python train.py --d_model=1024 --positions="learned" --init_std_o=0.00294 --lr=0.00767 --lr_mult_down=1.5 --beta1=0.9 --schedule="wsd" --seq_len=2048
Each number is 200 + 20 x the weight over its row's rms, rounded and kept within 0 to 999. Layers, rows and columns count from 0. The size before them is the row's rms in percent of the matrix's.

# layer 3 MLP down, 1024x4096, rms 0.0423, rows 423-531, columns 1536-1599
102,183,197,242,196,207,203,210,165,199,180,183,211,274,186,191,200,180,175,186,200,245,145,176,202,190,213,185,207,256,174,232,211,223,227,197,203,188,194,237,211,211,191,196,209,199,183,196,156,190,221,192,195,229,193,221,229,193,178,184,200,219,193,225,208
100,192,191,206,212,182,240,205,215,202,224,163,151,205,225,209,196,217,172,202,217,225,187,187,168,197,202,227,175,191,217,200,205,240,205,193,262,195,220,181,210,200,151,189,186,197,184,201,191,240,159,186,214,169,222,186,215,200,214,216,219,194,243,235,205
100,214,201,221,165,208,148,176,165,204,144,198,208,191,190,177,204,206,216,166,219,205,156,213,224,243,214,183,235,219,211,221,209,180,187,172,199,205,199,239,209,191,175,209,205,184,205,189,201,187,212,221,178,202,163,208,185,187,166,187,237,213,151,186,200
102,194,205,196,189,210,191,157,206,215,206,181,205,222,208,201,199,216,210,172,226,212,186,184,209,185,226,213,218,233,207,200,194,188,191,197,203,179,225,219,218,185,190,199,218,205,186,207,239,209,208,198,219,238,187,231,186,217,179,215,200,224,299,204,190
098,268,206,199,220,207,170,238,189,208,198,230,208,187,195,181,195,194,254,196,214,224,212,230,226,171,184,213,223,174,217,198,186,173,214,179,225,206,193,224,228,200,252,187,192,185,224,196,185,184,238,199,231,192,207,190,194,192,221,186,195,181,182,181,173
100,197,194,177,211,196,181,201,214,209,181,180,207,218,207,211,221,193,182,222,210,225,232,204,133,244,199,178,224,218,169,209,183,208,204,235,202,212,223,230,224,184,190,212,189,204,182,213,165,207,213,202,190,230,220,197,194,206,188,187,189,184,130,224,193
099,203,204,179,209,184,222,214,208,204,196,174,193,236,204,233,192,211,218,184,188,171,220,208,172,184,210,201,211,185,210,213,171,153,179,213,214,179,226,198,191,189,215,205,205,170,206,211,190,170,221,214,180,191,198,216,174,191,199,208,190,206,216,174,227
100,201,214,202,185,200,213,204,149,183,201,233,184,189,229,212,221,212,168,180,166,190,147,193,172,168,202,170,192,217,180,188,206,186,173,235,266,174,186,219,190,193,219,201,205,219,200,212,227,215,235,199,212,184,177,230,213,219,217,225,206,202,245,188,240
099,192,202,218,181,184,202,203,182,209,226,178,228,155,192,186,200,211,158,191,224,168,189,214,195,207,218,200,203,198,209,189,201,201,222,222,142,223,211,234,197,180,196,192,209,215,197,220,196,204,210,186,194,178,198,217,194,175,203,215,199,180,231,209,202
100,193,185,203,175,185,246,231,187,209,184,211,235,183,188,212,177,188,162,204,191,198,198,206,168,217,210,200,186,201,200,204,191,192,225,198,184,181,196,189,208,202,200,189,191,204,209,169,216,192,206,191,202,173,198,213,199,195,224,192,184,212,197,154,171
102,206,211,212,236,182,235,213,199,192,203,190,191,175,217,196,202,215,222,190,204,186,200,189,195,209,206,197,208,199,193,174,178,163,191,229,229,209,209,238,215,166,189,206,186,225,210,203,218,216,184,217,194,183,211,188,196,190,204,194,180,178,190,153,185
101,224,186,220,193,193,234,173,254,187,220,167,210,225,204,158,187,196,176,199,200,256,211,194,212,224,189,220,192,188,213,211,217,215,210,220,173,217,172,200,211,193,218,193,190,220,216,170,214,211,220,189,203,203,215,186,208,147,242,168,204,206,179,167,200
100,188,204,176,221,217,198,184,240,197,214,206,202,158,195,215,243,189,164,211,191,206,193,217,203,193,184,186,208,210,194,219,215,180,190,215,235,194,162,204,206,193,204,208,223,229,195,182,177,159,176,183,213,197,209,192,175,207,198,194,188,195,255,203,181
100,180,195,195,212,173,208,205,181,198,192,235,191,176,177,196,214,225,209,188,191,181,208,216,196,196,198,203,203,185,216,205,198,187,207,213,231,196,222,153,206,211,222,192,207,202,201,195,158,245,203,212,188,125,206,211,177,172,166,217,203,153,222,212,209
099,216,200,198,178,211,153,200,162,184,169,179,238,207,188,209,207,200,201,185,189,163,198,183,209,186,193,187,204,231,210,216,192,171,192,216,217,197,210,198,220,216,208,204,195,198,200,198,241,232,181,205,195,223,197,224,204,194,184,197,208,189,244,185,215
100,189,240,206,219,223,179,188,204,210,165,204,207,233,236,213,195,226,175,208,217,186,198,214,212,223,202,180,188,174,176,200,186,177,208,206,221,210,168,206,209,204,210,208,190,193,190,183,231,187,198,202,177,223,175,195,238,192,187,192,196,229,179,232,207
101,182,221,181,223,204,204,215,195,182,250,234,216,150,167,200,197,209,213,213,190,224,168,163,231,199,215,207,160,227,199,189,220,212,158,213,205,196,188,217,194,228,208,192,202,176,201,190,191,215,221,222,174,172,186,192,217,215,207,214,202,182,176,227,175
101,193,188,178,194,178,185,224,229,175,223,164,186,188,190,212,205,207,225,203,183,183,211,222,183,191,181,194,193,198,222,201,171,236,208,161,156,236,164,168,182,207,199,205,184,204,189,217,176,207,196,209,167,147,228,181,229,178,204,205,237,186,242,224,181
097,198,198,191,189,211,184,204,215,180,189,189,208,218,198,150,228,214,209,220,162,210,198,209,221,182,200,187,189,188,234,212,206,222,212,157,175,224,206,219,189,178,191,200,227,205,178,179,181,213,187,205,205,232,207,192,175,184,173,209,204,227,167,222,262
101,218,218,210,194,221,220,207,202,181,202,249,208,195,197,203,191,195,150,205,178,205,243,191,193,194,200,208,198,207,204,215,206,247,214,177,228,197,206,187,207,218,173,215,187,193,186,192,176,213,186,193,218,210,215,198,184,190,162,179,228,177,180,203,202
100,208,227,170,203,216,200,208,193,198,156,153,220,197,209,195,169,193,190,209,211,186,208,169,174,171,184,209,202,215,237,189,216,188,179,246,221,192,183,199,218,162,131,205,193,208,211,232,211,205,232,220,201,193,210,218,183,190,234,222,156,211,207,175,209
099,155,232,196,205,194,225,216,194,170,134,235,197,221,192,231,201,198,204,218,186,196,186,210,184,242,202,227,184,213,198,209,192,209,215,201,199,213,184,269,198,206,240,194,216,201,189,202,188,185,202,218,188,240,188,223,186,188,205,184,190,175,211,175,245
102,221,189,217,218,197,244,185,176,223,220,228,203,216,175,219,204,187,161,223,159,208,202,193,216,204,202,205,169,206,192,211,187,234,192,182,239,175,178,187,188,240,224,188,210,199,161,186,160,190,211,197,178,205,205,188,195,206,181,200,190,205,172,191,213
101,190,200,239,199,208,196,164,201,190,169,204,215,232,213,205,193,181,211,197,220,193,196,163,207,199,213,174,229,227,206,208,217,227,185,232,171,197,204,186,192,212,174,193,195,196,202,193,198,168,169,198,230,222,212,205,194,187,179,213,204,184,204,170,198
100,191,215,192,210,222,182,194,200,204,211,217,199,224,188,176,200,201,175,202,174,182,221,207,220,188,244,218,225,192,189,189,205,225,166,219,209,195,196,170,222,203,176,200,213,216,171,208,228,176,209,205,179,197,204,201,186,214,163,196,181,197,188,210,216
101,189,221,189,177,216,213,281,186,176,218,198,160,224,192,179,208,228,176,191,203,209,211,195,169,196,225,216,193,194,186,195,185,200,210,160,160,181,210,232,195,232,203,195,226,194,194,216,194,176,188,228,169,233,191,173,176,216,207,207,208,225,196,237,223
100,220,210,180,203,192,222,193,167,215,239,216,188,206,189,198,199,210,262,206,168,217,200,226,162,181,180,188,170,201,188,205,215,250,227,220,187,215,182,194,202,188,189,202,194,218,193,227,198,197,225,212,194,222,189,168,221,167,231,176,191,198,187,190,228
103,174,218,187,145,201,203,210,222,189,221,198,201,207,190,172,180,188,244,191,200,206,219,165,197,193,206,208,221,202,222,192,198,186,192,210,166,187,191,162,199,206,217,199,201,233,198,212,187,210,176,231,240,199,212,187,204,218,209,202,190,186,188,166,191
103,181,186,181,200,192,235,229,233,211,187,183,211,206,249,197,193,211,211,208,184,150,174,211,193,215,184,224,185,200,201,209,178,140,228,179,208,211,213,214,199,225,252,206,204,219,189,191,175,215,145,199,179,215,197,222,205,183,228,212,236,187,190,197,211
099,197,218,171,216,184,204,194,219,194,242,214,203,224,184,183,208,175,197,223,169,220,231,210,186,175,199,215,234,226,200,184,196,228,203,198,202,156,192,176,192,208,212,198,197,181,217,186,207,193,147,194,196,237,215,215,194,172,198,197,214,188,177,252,182
101,160,199,192,182,165,223,204,211,169,170,207,221,225,181,195,208,214,191,178,209,205,190,170,214,193,189,198,215,190,198,194,191,214,139,223,222,218,211,165,220,183,195,191,187,201,204,184,245,236,205,214,181,203,200,193,213,180,224,210,180,197,167,173,178
100,185,205,220,214,175,185,195,187,200,201,177,183,251,203,188,204,186,156,188,179,206,201,204,192,207,212,209,211,204,186,181,204,216,232,209,199,208,197,201,213,187,236,208,195,197,185,188,185,202,180,201,210,245,164,200,190,212,195,224,204,180,198,222,199
099,186,199,217,203,204,153,222,184,188,183,178,175,278,187,198,189,169,191,182,197,175,216,171,181,194,190,180,202,208,245,187,217,196,188,181,225,183,201,227,220,193,196,202,190,195,179,218,183,152,235,179,203,212,206,179,211,230,219,221,204,188,183,208,206
102,221,195,187,219,196,205,203,178,204,208,198,201,214,219,208,211,205,175,184,165,187,228,170,186,220,191,174,228,215,204,205,210,203,219,200,203,204,201,189,172,229,183,207,196,174,220,196,234,233,173,183,237,148,184,204,174,235,160,227,163,214,214,242,221
099,223,221,214,207,208,160,178,201,196,188,183,172,148,195,192,211,212,212,200,236,227,221,181,238,205,207,182,192,210,197,169,180,200,217,213,164,169,213,227,191,191,196,203,214,196,230,198,247,212,163,191,181,224,221,243,192,161,182,193,170,207,219,189,217
100,209,212,176,194,188,212,208,237,206,242,238,172,244,219,222,206,191,207,221,199,209,193,169,182,188,171,224,195,236,170,215,216,166,212,177,228,203,183,215,226,179,185,208,202,200,206,198,193,168,211,167,234,193,194,166,210,215,204,209,191,217,150,203,233
102,214,196,201,202,194,217,174,206,196,197,210,213,199,191,223,196,205,154,211,258,207,160,207,228,174,188,206,200,197,166,213,229,176,219,204,202,190,157,217,185,193,205,200,213,200,165,209,220,184,198,212,212,164,194,165,207,173,202,202,181,186,207,216,197
098,177,177,189,180,234,237,252,176,194,251,196,239,165,218,213,256,207,218,193,160,204,234,214,213,186,184,196,181,226,201,215,190,146,173,241,196,222,195,182,198,204,176,196,221,203,211,185,127,171,197,189,188,251,189,207,204,201,204,211,189,228,168,219,192
101,187,207,211,206,160,216,174,199,195,173,230,189,218,226,210,176,208,220,194,232,213,211,220,213,208,194,173,214,219,215,202,201,195,226,160,234,170,208,214,203,191,205,202,208,193,207,214,223,206,179,197,201,151,204,198,177,214,208,188,192,220,180,184,198
099,197,211,200,210,198,225,224,216,213,205,168,190,231,181,239,154,186,203,208,247,144,204,193,166,185,185,170,192,205,221,206,176,183,215,214,201,192,212,238,196,202,228,191,204,179,182,184,173,214,191,206,207,206,177,202,217,197,221,200,196,206,260,218,196
097,216,192,174,216,226,215,207,217,206,228,177,194,196,195,184,194,195,182,184,205,174,212,216,206,193,183,204,225,187,196,210,192,198,199,216,192,199,214,185,186,186,203,194,214,181,225,183,244,167,192,201,212,194,230,245,260,182,244,184,212,205,234,198,175
100,179,201,186,199,222,219,222,177,202,174,205,185,197,205,202,205,217,186,205,194,203,214,223,221,177,197,192,204,217,206,199,195,186,224,200,228,217,198,160,191,211,191,200,208,213,182,220,201,215,184,196,198,170,220,204,226,154,192,211,175,199,253,228,238
102,200,219,194,220,236,195,184,146,194,192,194,205,221,190,180,181,187,211,150,216,188,188,182,192,188,197,207,206,233,196,195,189,203,253,204,248,173,193,153,211,190,204,189,222,193,208,182,242,228,201,206,210,206,224,230,219,180,197,179,219,195,160,181,169
100,206,213,186,206,204,229,181,235,197,171,239,193,208,209,182,190,172,196,186,135,197,195,203,189,179,209,213,232,175,164,179,204,196,231,205,208,206,183,181,203,216,258,200,217,191,202,186,174,160,171,202,211,187,191,203,205,176,200,217,199,194,203,178,203
097,234,176,237,215,212,202,203,203,207,180,154,176,232,185,205,207,185,208,206,186,222,211,202,245,211,173,192,233,192,200,186,198,173,176,214,189,202,186,200,188,195,281,180,210,213,180,191,213,201,213,185,176,206,168,180,178,168,212,208,207,179,127,200,176
101,199,215,203,193,209,213,209,193,172,233,234,199,186,209,208,204,185,220,173,131,218,229,189,234,206,215,195,197,234,207,206,174,191,139,174,192,183,213,250,203,185,175,196,201,212,233,188,194,191,198,195,213,151,161,201,189,194,216,215,220,184,230,198,199
100,197,226,210,208,201,167,177,200,215,221,205,180,201,190,187,217,185,177,201,194,203,195,200,184,189,203,199,209,202,202,215,183,199,173,182,188,190,211,190,200,181,187,211,198,197,217,222,187,181,213,198,200,196,190,244,228,195,208,214,200,185,216,189,233
099,181,205,217,209,227,246,198,170,198,207,202,204,216,204,209,204,200,210,192,169,176,207,192,238,217,185,206,202,215,193,196,202,214,210,184,228,187,210,164,212,165,159,172,232,198,205,194,243,218,175,204,242,141,199,214,181,216,189,179,233,211,199,212,192
100,201,225,185,208,193,170,183,205,205,234,174,239,225,196,213,199,188,185,214,203,232,203,175,167,189,199,184,215,182,212,185,192,196,236,224,191,213,206,192,193,202,217,196,188,209,184,184,283,209,211,220,212,207,214,140,202,169,202,200,175,160,240,200,226
101,201,174,215,191,228,175,128,232,168,175,183,200,156,197,186,183,200,221,188,167,200,207,170,152,183,192,203,186,194,189,209,210,224,199,232,194,187,177,215,189,216,219,181,170,184,220,189,161,197,203,197,190,249,223,205,194,184,177,211,184,203,208,252,227
101,184,188,204,204,188,245,177,222,206,185,217,210,224,208,173,189,214,210,206,193,181,233,182,189,213,184,185,200,229,219,222,205,188,168,149,221,200,176,218,208,183,202,198,205,179,207,203,212,195,207,203,235,225,181,206,199,174,225,223,207,200,221,221,155
100,156,205,192,161,208,178,233,232,169,208,231,175,209,208,208,229,211,200,164,212,217,241,220,165,213,176,207,199,206,202,200,207,216,203,210,221,219,201,209,193,187,214,190,204,200,230,205,217,206,217,200,228,217,241,240,200,218,188,218,236,194,189,257,169
102,226,176,184,203,182,177,197,205,207,195,223,210,184,188,192,196,220,197,176,184,182,214,180,179,201,227,182,207,191,182,183,195,218,188,233,191,177,247,193,180,172,231,209,197,200,206,204,255,169,207,195,197,190,195,199,182,183,163,198,215,199,223,227,194
100,212,212,214,211,206,195,184,216,205,113,173,184,238,154,167,207,224,206,207,263,207,180,189,239,190,216,221,162,210,186,190,201,224,227,184,209,252,172,227,209,206,280,214,208,186,193,195,210,193,206,173,214,213,247,195,231,215,182,214,205,181,166,209,179
099,159,199,199,192,178,207,210,240,192,212,171,213,136,224,202,244,196,177,195,224,202,223,192,213,205,204,186,196,208,200,217,182,211,196,186,190,194,176,214,211,177,239,199,181,191,197,193,216,197,201,205,177,195,215,205,182,239,233,215,192,243,200,206,205
101,218,183,191,208,198,205,193,189,195,203,198,207,191,208,222,211,197,198,203,162,194,214,164,190,175,199,194,155,240,211,201,211,174,179,224,197,209,209,218,217,191,200,193,192,193,218,205,175,203,173,219,153,157,208,224,222,189,178,176,187,197,222,146,204
100,213,176,199,204,169,182,202,204,176,195,183,213,183,186,210,232,201,223,204,242,244,173,189,201,217,236,212,225,185,237,203,186,214,150,209,179,188,207,200,215,203,196,198,213,213,220,174,229,217,179,199,185,222,208,207,195,221,205,192,215,212,218,218,206
100,209,202,213,163,218,169,203,227,200,203,168,207,173,211,213,206,206,189,209,207,153,149,174,174,189,189,189,177,193,218,208,223,194,253,178,224,174,218,185,211,205,205,199,194,201,151,174,141,208,201,236,200,183,196,235,196,204,187,201,198,179,222,188,172
101,200,190,173,145,214,185,187,214,198,129,181,206,108,181,196,179,204,203,178,183,201,196,177,187,184,206,207,236,189,226,204,184,229,166,207,254,184,227,229,193,189,210,209,213,201,185,204,168,269,197,213,180,198,198,205,221,199,184,186,217,226,169,185,249
101,204,201,189,195,237,199,217,155,190,238,168,223,236,229,192,199,226,152,183,200,186,213,207,211,200,188,189,182,208,206,197,194,230,229,199,162,190,199,189,198,223,193,190,202,211,216,203,163,204,217,219,216,174,202,221,235,195,184,190,191,206,213,154,242
100,213,220,219,234,201,168,191,204,199,224,242,222,135,195,190,199,196,200,214,227,197,210,194,193,201,208,177,185,210,204,200,213,211,212,212,247,207,208,189,172,203,195,208,207,210,176,205,193,214,239,189,217,214,191,202,223,187,206,198,251,186,249,209,185
099,207,196,180,164,187,174,209,210,222,202,245,172,152,189,209,231,196,237,210,209,192,197,174,178,198,177,217,192,177,188,201,191,172,249,225,180,189,210,222,219,189,190,217,187,201,192,173,197,182,195,193,179,197,215,199,216,205,178,231,197,202,191,219,185
102,218,222,216,146,225,246,194,224,207,254,225,166,241,220,197,203,205,157,184,188,178,176,215,195,189,206,200,216,212,168,182,227,214,209,168,199,230,206,168,209,219,230,216,179,213,187,186,132,192,164,207,220,253,204,233,199,227,232,233,200,192,179,188,183
099,204,199,200,211,182,166,175,217,159,226,209,182,196,227,246,193,201,192,199,256,241,218,210,159,236,207,210,176,208,189,194,214,218,211,231,199,202,184,223,203,218,211,209,199,180,201,200,182,191,195,201,208,252,217,236,208,179,199,197,206,214,234,178,223
100,195,174,208,171,186,221,223,254,202,234,192,201,135,230,167,190,210,174,203,227,212,188,196,176,202,185,162,181,180,196,211,182,189,217,152,196,202,180,188,191,207,193,196,189,199,204,211,265,192,208,197,197,193,208,228,193,225,207,181,187,214,177,219,213
098,199,184,193,217,208,226,200,218,204,197,197,197,263,185,212,180,176,205,204,172,202,206,224,212,165,192,179,191,197,181,188,177,202,214,200,171,223,210,155,201,183,234,198,200,195,203,184,178,195,218,185,155,192,215,205,188,213,196,204,245,182,124,212,192
097,190,187,218,165,140,175,166,177,173,197,213,217,139,218,204,192,206,223,200,197,225,235,192,228,197,216,199,204,201,170,223,151,172,201,208,121,227,191,175,188,162,170,197,189,214,202,171,165,244,196,218,192,202,236,234,180,183,167,196,222,184,270,194,214
102,198,226,213,221,193,198,197,197,228,205,202,204,161,226,201,206,169,224,225,221,192,199,202,258,204,206,223,211,213,199,175,206,202,243,180,204,196,214,239,184,214,168,190,187,202,225,192,193,194,207,196,202,167,222,210,195,215,205,211,198,202,192,194,229
100,196,174,228,217,163,177,206,162,206,214,206,181,202,213,214,199,184,221,187,231,176,217,210,203,214,190,182,172,180,186,215,190,185,187,188,139,207,195,225,188,197,199,191,174,202,191,192,180,201,181,179,224,214,208,175,202,184,181,178,197,190,180,180,206
101,189,202,187,186,204,195,199,187,178,212,216,171,212,185,195,229,210,210,181,258,203,219,213,204,187,186,227,192,179,199,201,192,167,176,176,193,203,175,199,225,184,230,193,207,186,213,190,234,240,206,172,216,160,217,211,220,219,189,191,219,203,250,235,189
101,189,224,181,181,199,213,132,200,200,202,181,188,176,170,212,201,212,204,206,243,176,183,187,191,188,182,183,207,199,179,206,203,209,183,197,157,173,158,226,207,207,201,206,189,179,203,209,197,197,199,210,202,228,190,189,189,237,208,209,240,193,211,216,225
097,223,201,209,202,202,206,166,192,191,225,181,192,201,184,223,207,198,183,200,189,220,219,201,211,217,216,215,226,178,193,185,181,205,224,231,195,196,203,200,191,220,211,192,213,188,213,204,205,197,261,215,185,211,213,191,180,193,156,207,191,203,148,190,188
102,188,198,216,205,176,193,227,204,188,239,194,204,204,182,192,210,189,192,209,180,228,227,208,194,187,212,198,225,200,196,209,214,189,227,169,154,200,219,223,191,196,192,201,190,196,215,189,189,217,161,204,219,201,203,204,191,239,222,187,158,203,255,205,202
100,202,205,182,192,218,197,204,208,220,194,184,238,237,214,193,189,185,180,223,131,193,209,194,236,201,172,187,189,187,201,179,201,216,200,180,224,192,212,185,205,198,193,211,221,222,195,204,208,169,195,209,203,229,184,185,201,174,209,191,165,208,131,184,201
098,248,217,217,225,181,183,202,187,185,210,147,253,186,210,214,214,191,185,195,186,178,175,206,207,196,177,205,155,164,204,191,199,191,217,221,193,202,176,208,222,210,149,219,216,195,203,202,221,182,234,169,190,209,203,159,214,215,231,227,194,183,211,227,211
101,195,202,204,204,157,191,207,207,215,199,195,199,213,185,231,194,196,221,201,184,210,211,183,177,163,202,209,202,200,216,207,218,200,175,175,229,207,219,182,181,174,212,191,197,212,195,211,185,207,242,188,201,234,188,168,210,219,174,196,173,226,235,203,194
100,169,210,180,203,172,232,220,186,204,167,198,169,195,190,203,195,184,244,215,198,190,248,165,257,223,213,190,191,192,154,217,213,180,196,214,182,222,230,158,185,215,191,195,165,191,190,200,188,166,245,192,191,163,190,202,212,210,224,228,218,197,265,222,230
100,203,167,211,192,245,155,187,187,195,207,210,200,149,202,217,188,209,200,201,194,184,207,190,173,200,222,195,217,200,191,200,197,195,227,200,253,205,207,209,189,153,164,214,200,205,165,210,192,172,205,181,204,179,193,188,191,201,159,196,202,196,166,189,190
099,211,204,207,198,211,226,211,157,206,189,188,234,183,206,209,176,223,226,195,152,164,201,236,200,212,204,186,162,197,202,217,189,202,224,219,177,185,164,191,213,199,184,205,215,232,208,218,186,246,199,228,208,216,217,208,181,206,191,191,200,206,235,214,204
099,213,172,218,211,196,171,196,188,191,185,189,204,183,223,200,209,201,196,170,233,218,184,208,148,196,211,227,179,226,183,225,181,216,185,206,194,174,206,184,203,197,209,186,203,192,224,194,213,192,190,228,206,209,236,214,185,209,161,214,219,175,223,196,230
102,204,211,180,180,187,209,197,217,195,222,184,218,215,205,171,202,198,204,171,189,207,235,204,178,216,201,201,169,174,170,205,192,199,186,212,196,207,179,214,199,220,204,195,179,198,174,183,233,213,211,187,204,276,229,180,175,216,211,204,174,210,176,183,174
097,176,212,215,229,193,189,176,189,198,256,202,212,201,164,224,191,186,193,206,215,195,202,190,199,210,169,181,195,219,198,191,189,188,188,184,149,159,199,174,210,239,195,209,197,218,188,186,179,167,156,208,193,171,176,230,233,218,198,171,200,209,221,185,215
101,220,231,218,161,172,194,208,212,203,144,219,194,255,209,200,197,203,164,196,192,171,184,220,228,208,212,167,221,192,182,194,210,223,262,202,227,193,209,179,197,202,212,213,187,196,210,202,186,214,232,231,231,174,201,184,202,184,177,220,211,195,174,202,211
101,212,208,195,196,221,185,255,203,203,203,189,193,252,221,188,212,195,211,194,196,185,205,202,197,216,190,196,200,214,186,188,179,190,161,166,138,197,182,185,206,171,163,196,206,222,233,169,240,189,224,204,224,209,200,226,202,207,196,213,224,193,199,192,194
100,185,214,175,156,180,211,195,199,221,217,222,201,163,177,209,234,213,181,213,233,165,217,187,224,214,227,190,177,206,183,210,227,198,241,193,217,219,221,189,192,174,204,211,208,225,192,201,183,173,184,200,191,221,177,216,207,207,212,195,187,203,180,193,195
101,219,181,202,169,211,228,240,223,202,172,172,173,167,208,190,193,186,203,216,173,238,172,176,205,199,207,214,176,200,220,207,213,177,165,185,237,164,185,205,189,215,201,205,209,194,178,206,225,162,225,201,204,188,204,219,220,216,185,196,191,204,166,188,200
099,172,205,157,228,212,151,193,197,202,240,211,191,263,222,190,204,196,218,196,225,214,197,210,185,178,163,196,192,192,222,213,191,177,216,183,194,242,209,195,200,215,177,200,189,209,187,204,220,190,173,187,188,208,182,183,166,196,257,199,203,194,224,167,171
099,217,201,210,180,182,199,208,186,201,152,148,161,170,196,184,198,198,176,212,151,181,182,162,201,199,221,217,134,185,203,199,209,168,212,160,193,188,167,216,197,225,216,217,194,231,210,204,219,212,192,190,229,224,208,194,180,192,229,218,220,208,204,191,213
097,223,197,213,203,210,223,206,206,208,204,208,208,228,158,203,193,195,207,210,151,203,213,207,216,186,201,238,186,185,209,186,237,205,206,188,226,202,208,239,191,182,228,212,211,206,232,211,228,172,186,229,197,199,190,191,223,188,215,198,173,185,135,173,222
101,223,203,211,208,218,189,178,200,214,142,203,167,232,184,189,181,191,201,197,223,170,198,210,225,197,210,230,219,256,213,195,185,224,174,201,209,223,206,216,207,201,133,190,195,195,182,211,174,199,210,220,202,207,222,219,219,194,199,203,193,189,190,202,217
099,194,225,185,158,194,231,224,231,187,181,169,222,148,188,164,204,209,171,206,208,199,161,208,176,179,227,192,178,161,190,200,206,180,180,213,160,191,190,220,202,184,169,214,203,214,202,193,165,209,201,205,206,188,170,190,211,217,214,176,193,178,166,218,189
098,210,215,190,215,188,171,197,175,189,195,233,183,162,181,183,216,194,208,187,181,172,223,185,191,199,224,212,172,191,206,200,195,190,187,148,194,182,184,171,217,212,165,192,217,227,202,205,174,208,180,209,200,185,195,180,201,191,204,189,212,180,199,209,200
100,168,206,214,212,211,223,175,181,216,191,192,190,198,172,193,208,206,217,220,201,186,214,180,199,204,206,187,191,210,186,193,219,198,203,232,215,220,191,190,181,203,240,214,194,178,201,186,214,184,220,196,210,211,188,237,205,195,186,196,188,178,191,225,153
103,152,195,213,191,190,201,163,215,219,196,223,187,216,164,217,196,209,171,193,175,202,209,239,182,191,179,219,217,185,213,194,231,235,135,184,239,176,205,218,200,177,181,193,175,206,199,213,192,183,138,202,215,201,177,158,201,174,236,212,202,205,190,202,214
102,199,184,194,200,205,179,171,232,199,203,172,175,214,190,223,197,182,233,177,243,217,167,186,240,203,189,173,204,221,202,196,206,188,201,209,184,161,205,188,197,184,246,196,191,204,195,201,212,187,184,203,220,238,209,216,183,194,166,184,208,188,241,231,209
099,217,213,181,173,204,182,189,204,183,161,213,251,188,202,199,197,191,203,179,215,195,233,189,194,213,182,207,239,230,182,183,206,181,218,186,211,218,196,164,186,205,232,199,200,181,179,198,187,195,208,203,240,220,206,151,214,192,203,191,193,219,224,211,213
103,211,188,202,202,200,194,202,203,204,131,202,190,233,220,174,174,197,209,205,219,192,233,227,144,192,228,205,182,162,214,205,219,251,200,200,262,207,176,213,197,212,208,188,197,228,206,217,267,228,195,215,222,216,204,209,213,230,215,206,189,216,185,154,184
098,195,180,222,244,212,187,166,171,192,222,234,206,176,236,199,176,226,188,210,191,200,243,218,239,181,172,194,168,173,224,215,221,203,206,203,171,206,225,229,206,207,212,189,161,212,190,193,214,194,209,230,219,196,209,215,192,227,195,208,200,190,206,217,168
100,190,178,175,180,168,178,188,174,198,230,218,183,204,192,198,183,229,230,211,192,199,155,200,221,210,183,200,193,204,178,208,235,179,202,198,227,222,195,211,202,210,193,200,209,235,191,200,165,184,150,192,206,215,174,182,181,219,212,239,194,195,215,193,177
099,199,206,206,218,221,180,161,199,178,203,187,195,278,207,202,180,219,205,208,150,194,236,170,206,182,190,203,134,220,193,215,197,227,158,212,240,173,177,178,183,221,220,195,179,182,218,196,171,208,185,198,188,204,180,227,192,198,223,177,181,219,208,206,239
101,228,211,191,162,228,168,210,173,193,164,188,165,232,180,216,216,214,181,198,172,193,174,176,202,193,203,202,203,215,186,187,200,180,202,214,188,202,188,206,182,254,193,198,201,184,191,215,216,201,204,164,211,229,214,203,239,230,221,224,181,215,198,190,216
098,210,197,182,215,192,222,154,218,217,208,208,202,235,200,197,211,187,161,215,176,205,246,184,184,198,195,208,147,175,196,217,198,174,201,218,175,168,190,198,210,177,174,205,203,233,190,183,261,216,183,193,191,198,229,181,199,223,224,193,215,200,236,248,217
101,177,195,220,147,189,224,259,166,187,205,221,210,215,228,200,225,211,198,189,184,211,158,217,213,215,205,169,190,246,202,212,193,211,179,175,205,165,189,184,201,176,196,192,221,199,170,206,155,159,215,199,190,183,207,151,235,207,215,209,192,187,206,243,209
098,176,215,200,195,242,195,210,156,204,223,177,198,182,221,199,203,180,198,215,184,184,205,181,198,194,209,203,196,210,201,208,199,193,160,257,184,193,161,181,184,191,173,205,215,193,203,208,233,205,217,183,245,165,210,174,177,208,221,152,211,183,162,229,145
096,192,197,174,201,166,189,171,191,182,175,188,209,188,198,200,217,191,231,210,244,190,197,211,228,211,161,191,184,219,226,190,184,208,185,208,268,183,203,203,193,179,167,204,197,199,187,197,260,185,230,179,200,185,180,208,226,180,180,227,204,194,209,192,185
100,175,223,192,213,200,182,186,215,186,181,201,188,181,199,165,195,208,142,202,191,198,225,233,200,204,220,197,193,167,176,185,233,204,179,219,236,195,201,197,202,182,163,214,204,207,198,243,149,234,183,169,184,187,198,226,199,221,174,186,198,226,194,206,221
101,184,203,184,234,191,199,198,199,200,221,202,223,203,224,199,207,197,202,191,218,178,203,197,240,217,203,176,223,189,185,211,185,181,220,171,202,199,216,185,186,212,238,203,202,194,225,213,195,158,204,187,200,240,206,202,203,215,178,203,228,205,164,235,238
101,224,228,188,229,173,201,179,220,168,207,228,174,220,160,231,191,196,180,198,218,219,214,197,191,182,196,214,201,178,180,196,193,171,223,180,183,172,222,211,210,211,214,195,179,186,185,236,209,174,205,233,192,226,224,213,200,169,197,161,206,186,211,229,191
099,202,191,186,211,215,207,202,181,223,175,240,186,229,192,172,203,170,211,204,219,178,179,165,186,196,191,196,171,165,184,178,202,193,244,199,218,175,189,236,195,214,228,198,212,208,221,212,239,212,223,200,213,171,201,167,217,212,252,189,177,204,207,234,220